python train.py --num_hidden_layers=14 --hidden_size=256 --num_attention_heads=4 --num_key_value_heads=4 --head_dim=64 --intermediate_size=896 --vocab_size=1024 --hidden_act="gelu" --norm="layernorm" --norm_place="pre" --norm_eps=1e-05 --positions="rope" --rope_theta=28200.0 --rope_fraction=0.25 --qk_norm=false --attn_scale=0.125 --bias="all" --tie_word_embeddings=false --parallel_block=true --extras=["capped logits"] --init="trunc" --init_std_qkv=0.0336 --init_std_o=0.00636 --init_std_up=0.0336 --init_std_down=0.0034 --optimizer="muon_variant" --learning_rate=0.0129 --lr_mult_down=2.0 --beta1=0.95 --lr_head=0.00515 --max_grad_norm=1.0 --warmup_steps=200 --schedule="wsd" --decay_fraction=1.0 --decay_shape="linear" --final_lr_fraction=0.0 --batch_tokens=32768 --max_seq_len=1024 --doc_mask=false --train_tokens=202700000 --max_steps=6186 --dataset="wikipedia_en"
Each number is 128 + 32 x the weight over its row's rms, rounded and kept within 0 to 255. Layers, rows and columns count from 0. Numbers have three digits each. The size before them is the row's rms in percent of the matrix's.

# layer 8 MLP up, 896x256, rms 0.164, rows 49-144, columns 192-223
092:097124156116113110103124122114138108095118144147139167131074127162106199131077124154125207061146
096:105128090122062145183155154070141117158142104157093103130133116135134128177126128111128096105102
098:140118161137090078126159169100101132158132132112094109047145179101160185104136148147153132162099
100:118110144084153162147115181153141128132109050131143149139111089150166116111096156150110088152142
102:070144127123134142119068138138099138144081153164113097104143112144135184137115147117103113131164
090:211145138101123146115153108140123151158167122177215126121153161119083222130137114076105137150097
096:125087148151089153123153170081137081096140204139164131152088176120120113179101072157148108109139
098:175129123123173109165132137136102154106136197119123121058154140120171085108100089073142075140170
098:097149171126158111159150065119150160153116092169125196107167144140107133171163158144071137115126
102:074145062141066128092156150121099152103077118135162155100160110119088124114098124145091048153110
104:178168187132026120032210123048132173131130151113106091103059182099130163135106080148160119144122
093:149139121127149140117121163094125095150124120152044142135172164079131155170198149095191096121085
097:156143190106152146110089155081121142126117097185171121125105134176118094171126121099096091109173
098:086112134164139157127160143172135170169157130179125158164114119140121113130115101150124139124087
093:111154141116081167117107150136100127204130115178096125081112169086089102146191097117143151138167
098:119088120122170117111120160158119097098107131158152112149175108083130142130092095107140128163105
106:105065093154064117175153188158204141129153183154113107116119139078161157164124136163118071131130
095:114128136131129114157141141141169120096161138144133114084122135109074126159164121144197170150142
098:071129110232137117112174171109038095097160096088155116113155136111168121128092210164151183109144
099:103155117109133106145150145163161162116142098136116122135126116146114157164148062154095100098081
107:138124196169087104147109121154135112093133207212098161054174070191104152143155130134126146149087
103:112118119141163137130188076183168163127082159091096124108195123179093117127122166099158082201164
102:068143118105156134113077123111105110099088142148141135125149132095119135079185171156149176090108
097:100088175086171160134124125178140172162133064136067137154144159136110112155154174129086178120163
101:145133123093163160108113149123114087175137129114069091141076151151070130126094129142138098133156
094:136069150110129142121087102139137125138086149130097067104145138126089127175161146100113164089132
100:135079064175153147161082157148153122155048157122095101142117139117115161113182138111111085124197
098:081100117194112130136161120133165203180169159102148168111147116130128136106104117139109142125160
109:107086119163142139123136151020161118136124139077118159104116180140160128121165121154025135112188
103:053102192158153157112116112141097135112118082169111182120154115098136136125116137126126076108118
096:125171139162106171089144086091124148154082159183196128148106146145123109125088110106152137110125
096:171095092097083079157147092090122090119125155098154119138098128136145073196128128109105132143111
095:143142158154130074129162097109116162107150120168130190061136144143109174179119183145103126166124
092:101100113105141107119193102118101113117149101086123164128145145132105158106160101161065177112111
101:138088124139175141139155134137116115184136116216142131117102145124116153147121175115117136098183
092:165171148128120149156128187140184101169120158151077117115097117121115074091075133140118134140115
099:114115124191152094146112082170174195078145089133132153178165119120068128182141115143129145026154
096:110135131107128135117135116080145116153118135061148133100190117136109091164122131155083179127101
104:168115174148127119146188210123130152153107133123107110156079142146093163188113134180111125085129
098:148062168057144129112113111176080104143215120131108107146145091149094163138097184097142129143125
099:108182151152105079062151143114194066135147109117114171099109055105166111142140138116101138164112
099:107108109108099127142134145086120135161210112146131132162093128105139162154136075141047111177082
101:162155151129185076104121165108125135156110091115098122139138151099140170155104132116132198134161
100:139131133102108094165132087127187093106046138121136169112133084127111105186145140100158152145163
106:119131139192134133140046117134159156118140087092152100093134109128130148127143051136077082138147
102:086142114115132152163108071109142145144199103137118142072154131187133139140142169129114135105136
098:057125165107127163123171115143078065187111124150123133143140108196117131106093140106145111108136
101:077187124127092115137081092153121123169136067148161155101097129135184142138131096086096173140083
102:108097138117132156088132177149152108067121136137135119110112071162120201162138152096182086095122
099:180126123075112135137122091086158151122101093153119153141124146094155151168144138095123126080149
107:081134118107081175163175061083157151141127142182112148178123154122100172040153179100111081133145
099:162090157135142140162153150075131125127102167111136096129143149076133120176108127171133096137231
099:116105019147127171149183142136099142117167125134168120091138170099131177151110151183095088120169
094:116115166142166148138122192084118167174217162065084164111086136130074085166085101200073121175135
102:132106097086088136098132101116175081133123144126141169159150122105199127115123100142137141168116
102:107144116119107131150130158112164176086117184085124156104135104170101106067082039090157138106136
106:101178117147147162074125132090135121100129148108072105111106086137138114124112104115126092136127
095:122099157154135118132121142096140115091100189111143118190098127131158136104119100064094124148116
094:116118148021110097066099117116149144107117124142142092117192107120090124124119111092123101129141
109:094143145110095050153107178155137117198101057135120115106095126144090154134120158144149078136139
096:168138094175154101136141138099191177082089060141120102105086150188127115122136123178096085139130
103:105144125156099154096104103140138081115154095143169125148099115075139152109086157106125097158189
099:116067105172096155185113067097134144120195150134115128083098122135142160126109136111136142139108
099:125147129152118131162100168119127159089095143160155159068087155124103157126118172040186158121159
092:192121108102104144099149158140140100128172070152039118140175174139085161134088069145104068133143
101:128125187111147134117165165142096113121140109097175152145082137130104045101173132191142162062110
102:136096108099134165162149101107074067108180137101135114124117134111125089115051179091021168153030
098:139075121113171139130156136097133055096121191175080147194133117124132150146064139136111110113149
103:126154111106132137191049103126123131086105124107117177126106093148128103148200130142134210167108
102:094167127151129060178098073155186120144130150068151108100144112091102174133130197153110116141110
102:140080156124181142135147096148145138153110150082078182127120110156079099182155139119124131079053
100:104112166102133080122155151128166120186099045169122098090117088116087200121147114155072149104158
098:116108153104101133115130209142154101138112137110152106127139145194105147053081119116113143124180
104:092147125128144107094109142138118092114113129160117157107169091084101127144120186161079176138227
095:150087152133147132139123038193192126105107127128080095126133088077116083126125185136139104168171
092:156141126147176107127080147106188190143143161136099129126042178131134197071148179129103142118106
108:207135081124073109149133172097144103114123150133109163125152173129122066045132083137086114119041
093:127151150132120142109199094099127108099115093038139098204092120139146152084132126108163156089164
106:141108169160107050110071134175122134174104117129164086124178140154091113114148117149140166107183
100:066151134189163114113095104147150128152098149168138087124128119115073129136179096153136110100120
105:094129076141088090095124155130197184128124162140129101074125125103049125237090145089102134163124
094:083142138193131152088213108129132156098044071166142155154114086073146164145177109164082121133137
098:059153136170142108119149155129136150102080133138134142115115117164091108129132184044101097154156
092:133126109066088046146122185119169145176121121111173116068152098114050156179143131118190151118113
102:134179097141132114177121135102146106134142140080141087082123099159122090094185113111078132117207
102:105126128176161093132184149152130117097086198068108184100113174147139195180100163107142160040111
102:115127128122128096118187117132182110109084120115125097144175177067211126105144117153121195137165
100:132078187109208164091148148068156126131128137123159163140120155085187156123096099092115144139157
100:126157088190074175119137143200123099180140115127116152099138125163122057141146092150091153144116
094:109173198066141115099156173106098198046165146122100116129155113103179127162170156117112177132111
105:086130056116150139115154171155148086075150128152099171131180141142110077101124165130095137094199
104:091179181148118100095143166196122080168094077187140120163137100090081147133121119147133158073152
095:158119074131123123174126116131139089130177109136131096142114140044081162131174069109088099140123
095:087124141134135162152086164110136104148139077166099176153044086141131104161081136099114064127132
104:179152093145175080090106173136186199095143106121129133127127181120110105150129128135057096117141
100:105136115166123156186118060145075138127171118068110121204172142074131124136085110071142135133130
# layer 8 MLP down (transposed), 896x256, rms 0.179, rows 49-144, columns 192-223
091:204153151153091094168145147141097094128132145146135129155171156120120090126161178137136138169098
093:123126157094109138054121092137100137141128121118182120133113073098135100104148132154088177140175
101:181116113080106151183172114138143072129112124156208148154138126115074145157086114116178137148096
103:096106147105144130177172158127084139112093121060132134160065168163121156126126116152132171078071
096:155168110128141135154142111105095087138171127158133133157170122114135099143126104144170134206115
090:124091128100092119162194100084134092126086137139174137114093086115147123099133081101163162113115
094:103154152126104111114133123159093089139169162161118117078127100193115087158135144116134066160096
099:094126101123130117126114154116136158132204174111122123165121124078084130113112084112064133113082
098:127131106195081143124084112196141150181041131149089153133092137138122093051167181144099195173071
095:163107140108125097131110101169118108160126156144091091121115098142098128117127095100159104129129
107:132117196156087169063066191114174089154131133147139208213159115093124131099175136129141100134108
092:127081109121103168110117110148128150122139140095089127105127120118115100149137135154188125195081
094:092106171127087150115169138099148112104172112144128104119128085132102161134128074109058128171143
105:168135118113174099073158151104109119143142145166130134083119102150162084134148142143118074113112
090:132096095137179191108142168145099173143086143097095171162117037080090106178089088148115129023100
098:171078100119062126146092161120153149131098120134141098177148144128129114195074098189111165106133
106:177121126098149121061112109141149104125187143117125156103208097107161211073125204109132099146102
095:120132140155170093100157178090126177163151159139129158105128140110135115101095140112128068136123
096:123067106178121147075136151151177128123087139153113173105113129101143126072139147121078171169092
098:117160062128167147131080084116151133078050126075145147108127128137060085138104157078131104205130
102:122142106124179115127136109096148155098117117191107134101130077089070090143127166187130094125130
101:135145087135135092169044106141087181204119121153157099147076138077131121170098151138165128170131
106:147123121105151122148113064084118118127168138113136129100168134176153169116127144149098142122184
095:175137135198145145129169160089133134107102102143046103126096148062162129139193162126157134146132
094:090087159167128061157122110129111114133088123103054071060155150093139122104091114116122107154177
091:084154162178150128138172069085126189114125141106127172142182095030149133149163141142114102153099
095:114102183143127116127108115102120134134146070131078189101151114143129112121143120114102105120120
104:128109106117086120084107106111142124105103111158062132155168156133114095132157111147074071165170
102:168102111144129117129112154152163196061028129115058155160133150111189177132122097074153064132120
107:123073119101106156059128130090165123142184089119111133115154100139155120079110098146103058152163
095:123123110077135144110172139166195115100139154098143120083137100096134181141137141135145044103121
093:026107135123124164152136108106158128128194142173104151140101050146126151146118144111147126112146
099:093127078168092181094092157140129070128120100123066107119113085126099154140143164136124162173078
092:141123075128176183146159104078092139186119163182104145146159115100112085150098106082131083145127
107:168135130126069145113101154072171087116165003127110109071085201128140151092126120090122120139123
096:127107128149093117208099123123146130100112140116159068121129160159124141098118114102110145108095
090:122169081197171136059157095118109040131134096091108084123135113090132139073144151135124149147169
100:161124080147176131109178153121072175138084080089120134073121074097107145121190093104074166162128
107:135123122139188167141070116125118152142131119164088128111131158139068085115188118069116140110142
102:125110125148181111165169186112128192073141141123153160148136121125174104163083140116200145114135
103:170102093110171184161142137161184112130099086071099116147160103126103102146141049109052155147150
096:108056120154060087159174123137148169165085137142104126140137107164103144147139148120120160101126
100:123127131150110141145146109068149165148088077155108126126140124093106081095104109125151120220140
100:126168133108153103121133086119158206119166138111150157178104174099096144150123141162133127105118
109:169124147095166110080115144080085125109056168148111136109099124124119133108079168148122026126168
103:129097064117101107121127153137085116146177150114164118138132139103138099188119156125090111146140
097:133066166145099093098117154166141141137168143176168095142072101139170126151192178137170126145155
103:200117141161070153110156100109124113121089211168106113105165162157075160146142098145107212144176
098:110146156132149137093137151132160108151177150146155111132091106106088137135136122116102149123096
104:202097108110126121185126087166118145084204169145070064102105083125139144139131093122132166115086
101:147111147165120106131112042144133099097163163080149153172139114193173126184156139124108105142085
101:122148108094143134116132152104128108114113088161151188133150186167121145144124161143146178146153
099:182130135111151153127113122119195161127136159134140145129113145075123056141111055127116137082137
095:149180089147138153151130104092078104101127133166128100101150110124189096105161141143123130136104
102:112069112056151141167164132172093128094151142154101101134102144125100109129154037130145131133078
094:129139138182100104143158023102097091134158163121161129126077087147121164143101110134161162055164
111:137142144174138170131163135014129110108138089135129140088081112133155105169193162112120142139144
099:080161064138167095101166123115126123144071117145124217095116140136088162095152182186131184078072
092:124200102186117141088162152142101138127202165135123099115088124129096093109115160181135141144117
112:114104144107102087140185081147137150144149142159174093126207157144116125129128159118163091119075
090:145093122112106126083162133136057043157168156133100144147158133124144067095062088149085151152040
103:123111184131086128161091178113070126040155127150126166094107167145136082111131090158115118101130
092:155154196130137161129096136159151126130096120130138133126126165053112136115225131154107132104151
100:133119085145126095208171149101140139148169167092109134138161138133076129142136117132114126126118
091:137133149103166104085109186121136129113081091139147088111119157086143118123156169067109125102156
104:141149097167152142123111113155156102145052102113122155072163094088186150056132152163089095158123
103:160051036202096138091101145122141143124146149135107113132143144139152106131118171141150087139160
101:138154140181100101070182171150117070091143113113179161196131087111096092091071137155060132129124
107:086171116136151084111156098096109128144177140212121120134179122094102121173151110095156094196138
100:111148132083097102125115145138118124138119121060069061154103084154082135092140085140122130094101
100:163105089115106128169163144252048134090125122177085175177080168138103189178086143129193143087091
099:137113138117100155105084121117094108078110112038158136102109113167111158096116074137130103126072
104:119110129131106194145134138122102141137129194072112126100114067093132137147129125091146107116146
106:181103132139141070065132095067042138153193147163120135100144118100102118155107183140118145182149
094:104128103145180101113110039152157108117128139161127090143121162125163145184168137081081142162120
095:119138137122127062104083124143142130092139101151119125120140109196089162130160157121109170106147
112:102165120120073102107062155146129190150112179109166110108098171119119120127123152127102160058132
092:199151119216166093098086119097126112188147122096192074114097114095121154097125135119126107171095
100:092165157105163095132126076175100102093126082089153154167196078122098142140134182184131117109122
106:183134123089152110179084076122142118115194107147173120102127088155168164083112106084087106148119
110:106131169100123161105107150153128136068125110141084147088171053170165140134079115144142140148131
094:128121048101117063140137185120139105198112208079121103089118170162156168095137168106139122103044
094:082087126168130164107128141083139158129173112139138163076158082053072170106170174055159098150113
089:191106099155200089103128139115143185127133141149190098098094156113134136136125154073126126124137
094:119126120095151130134142090189124099162090163169166083136116061142120114091130177106108116051162
097:105125087096089149134134186136116097138198118123114079064143132085165113159153145170094142167182
109:111099101168131078072109225152166102127076117098159106153108166151130099156199098144072143125103
098:144096137126088141130112131070130116105185160097095132122192145152117137097064113181122113111089
099:112120146080064131158128100115110083126122182131164126168167189175115108154159127106094097139085
091:111116090137145120085089141169151072116126097104150169135130112133128125175105146114116109132109
112:138119124121139124172112149150163147166151082125140122132107146150166112101119107165123161093053
097:194115139137171128160113126143109104080188157182106130064131120132169139115109123179161153089174
094:185177089098069173099155100124140165133148125137127057135076112141193172137082147155102090153070
097:179141180126112096151155096193119167080086122080142129107121151104172131118167124174138124135077
102:111078163106143167086107162107103178130059176103140084131161133114183069089161149148147087113115
099:101132133197174133102123091142130198172169121096063135134121145130103114136136143137097108120141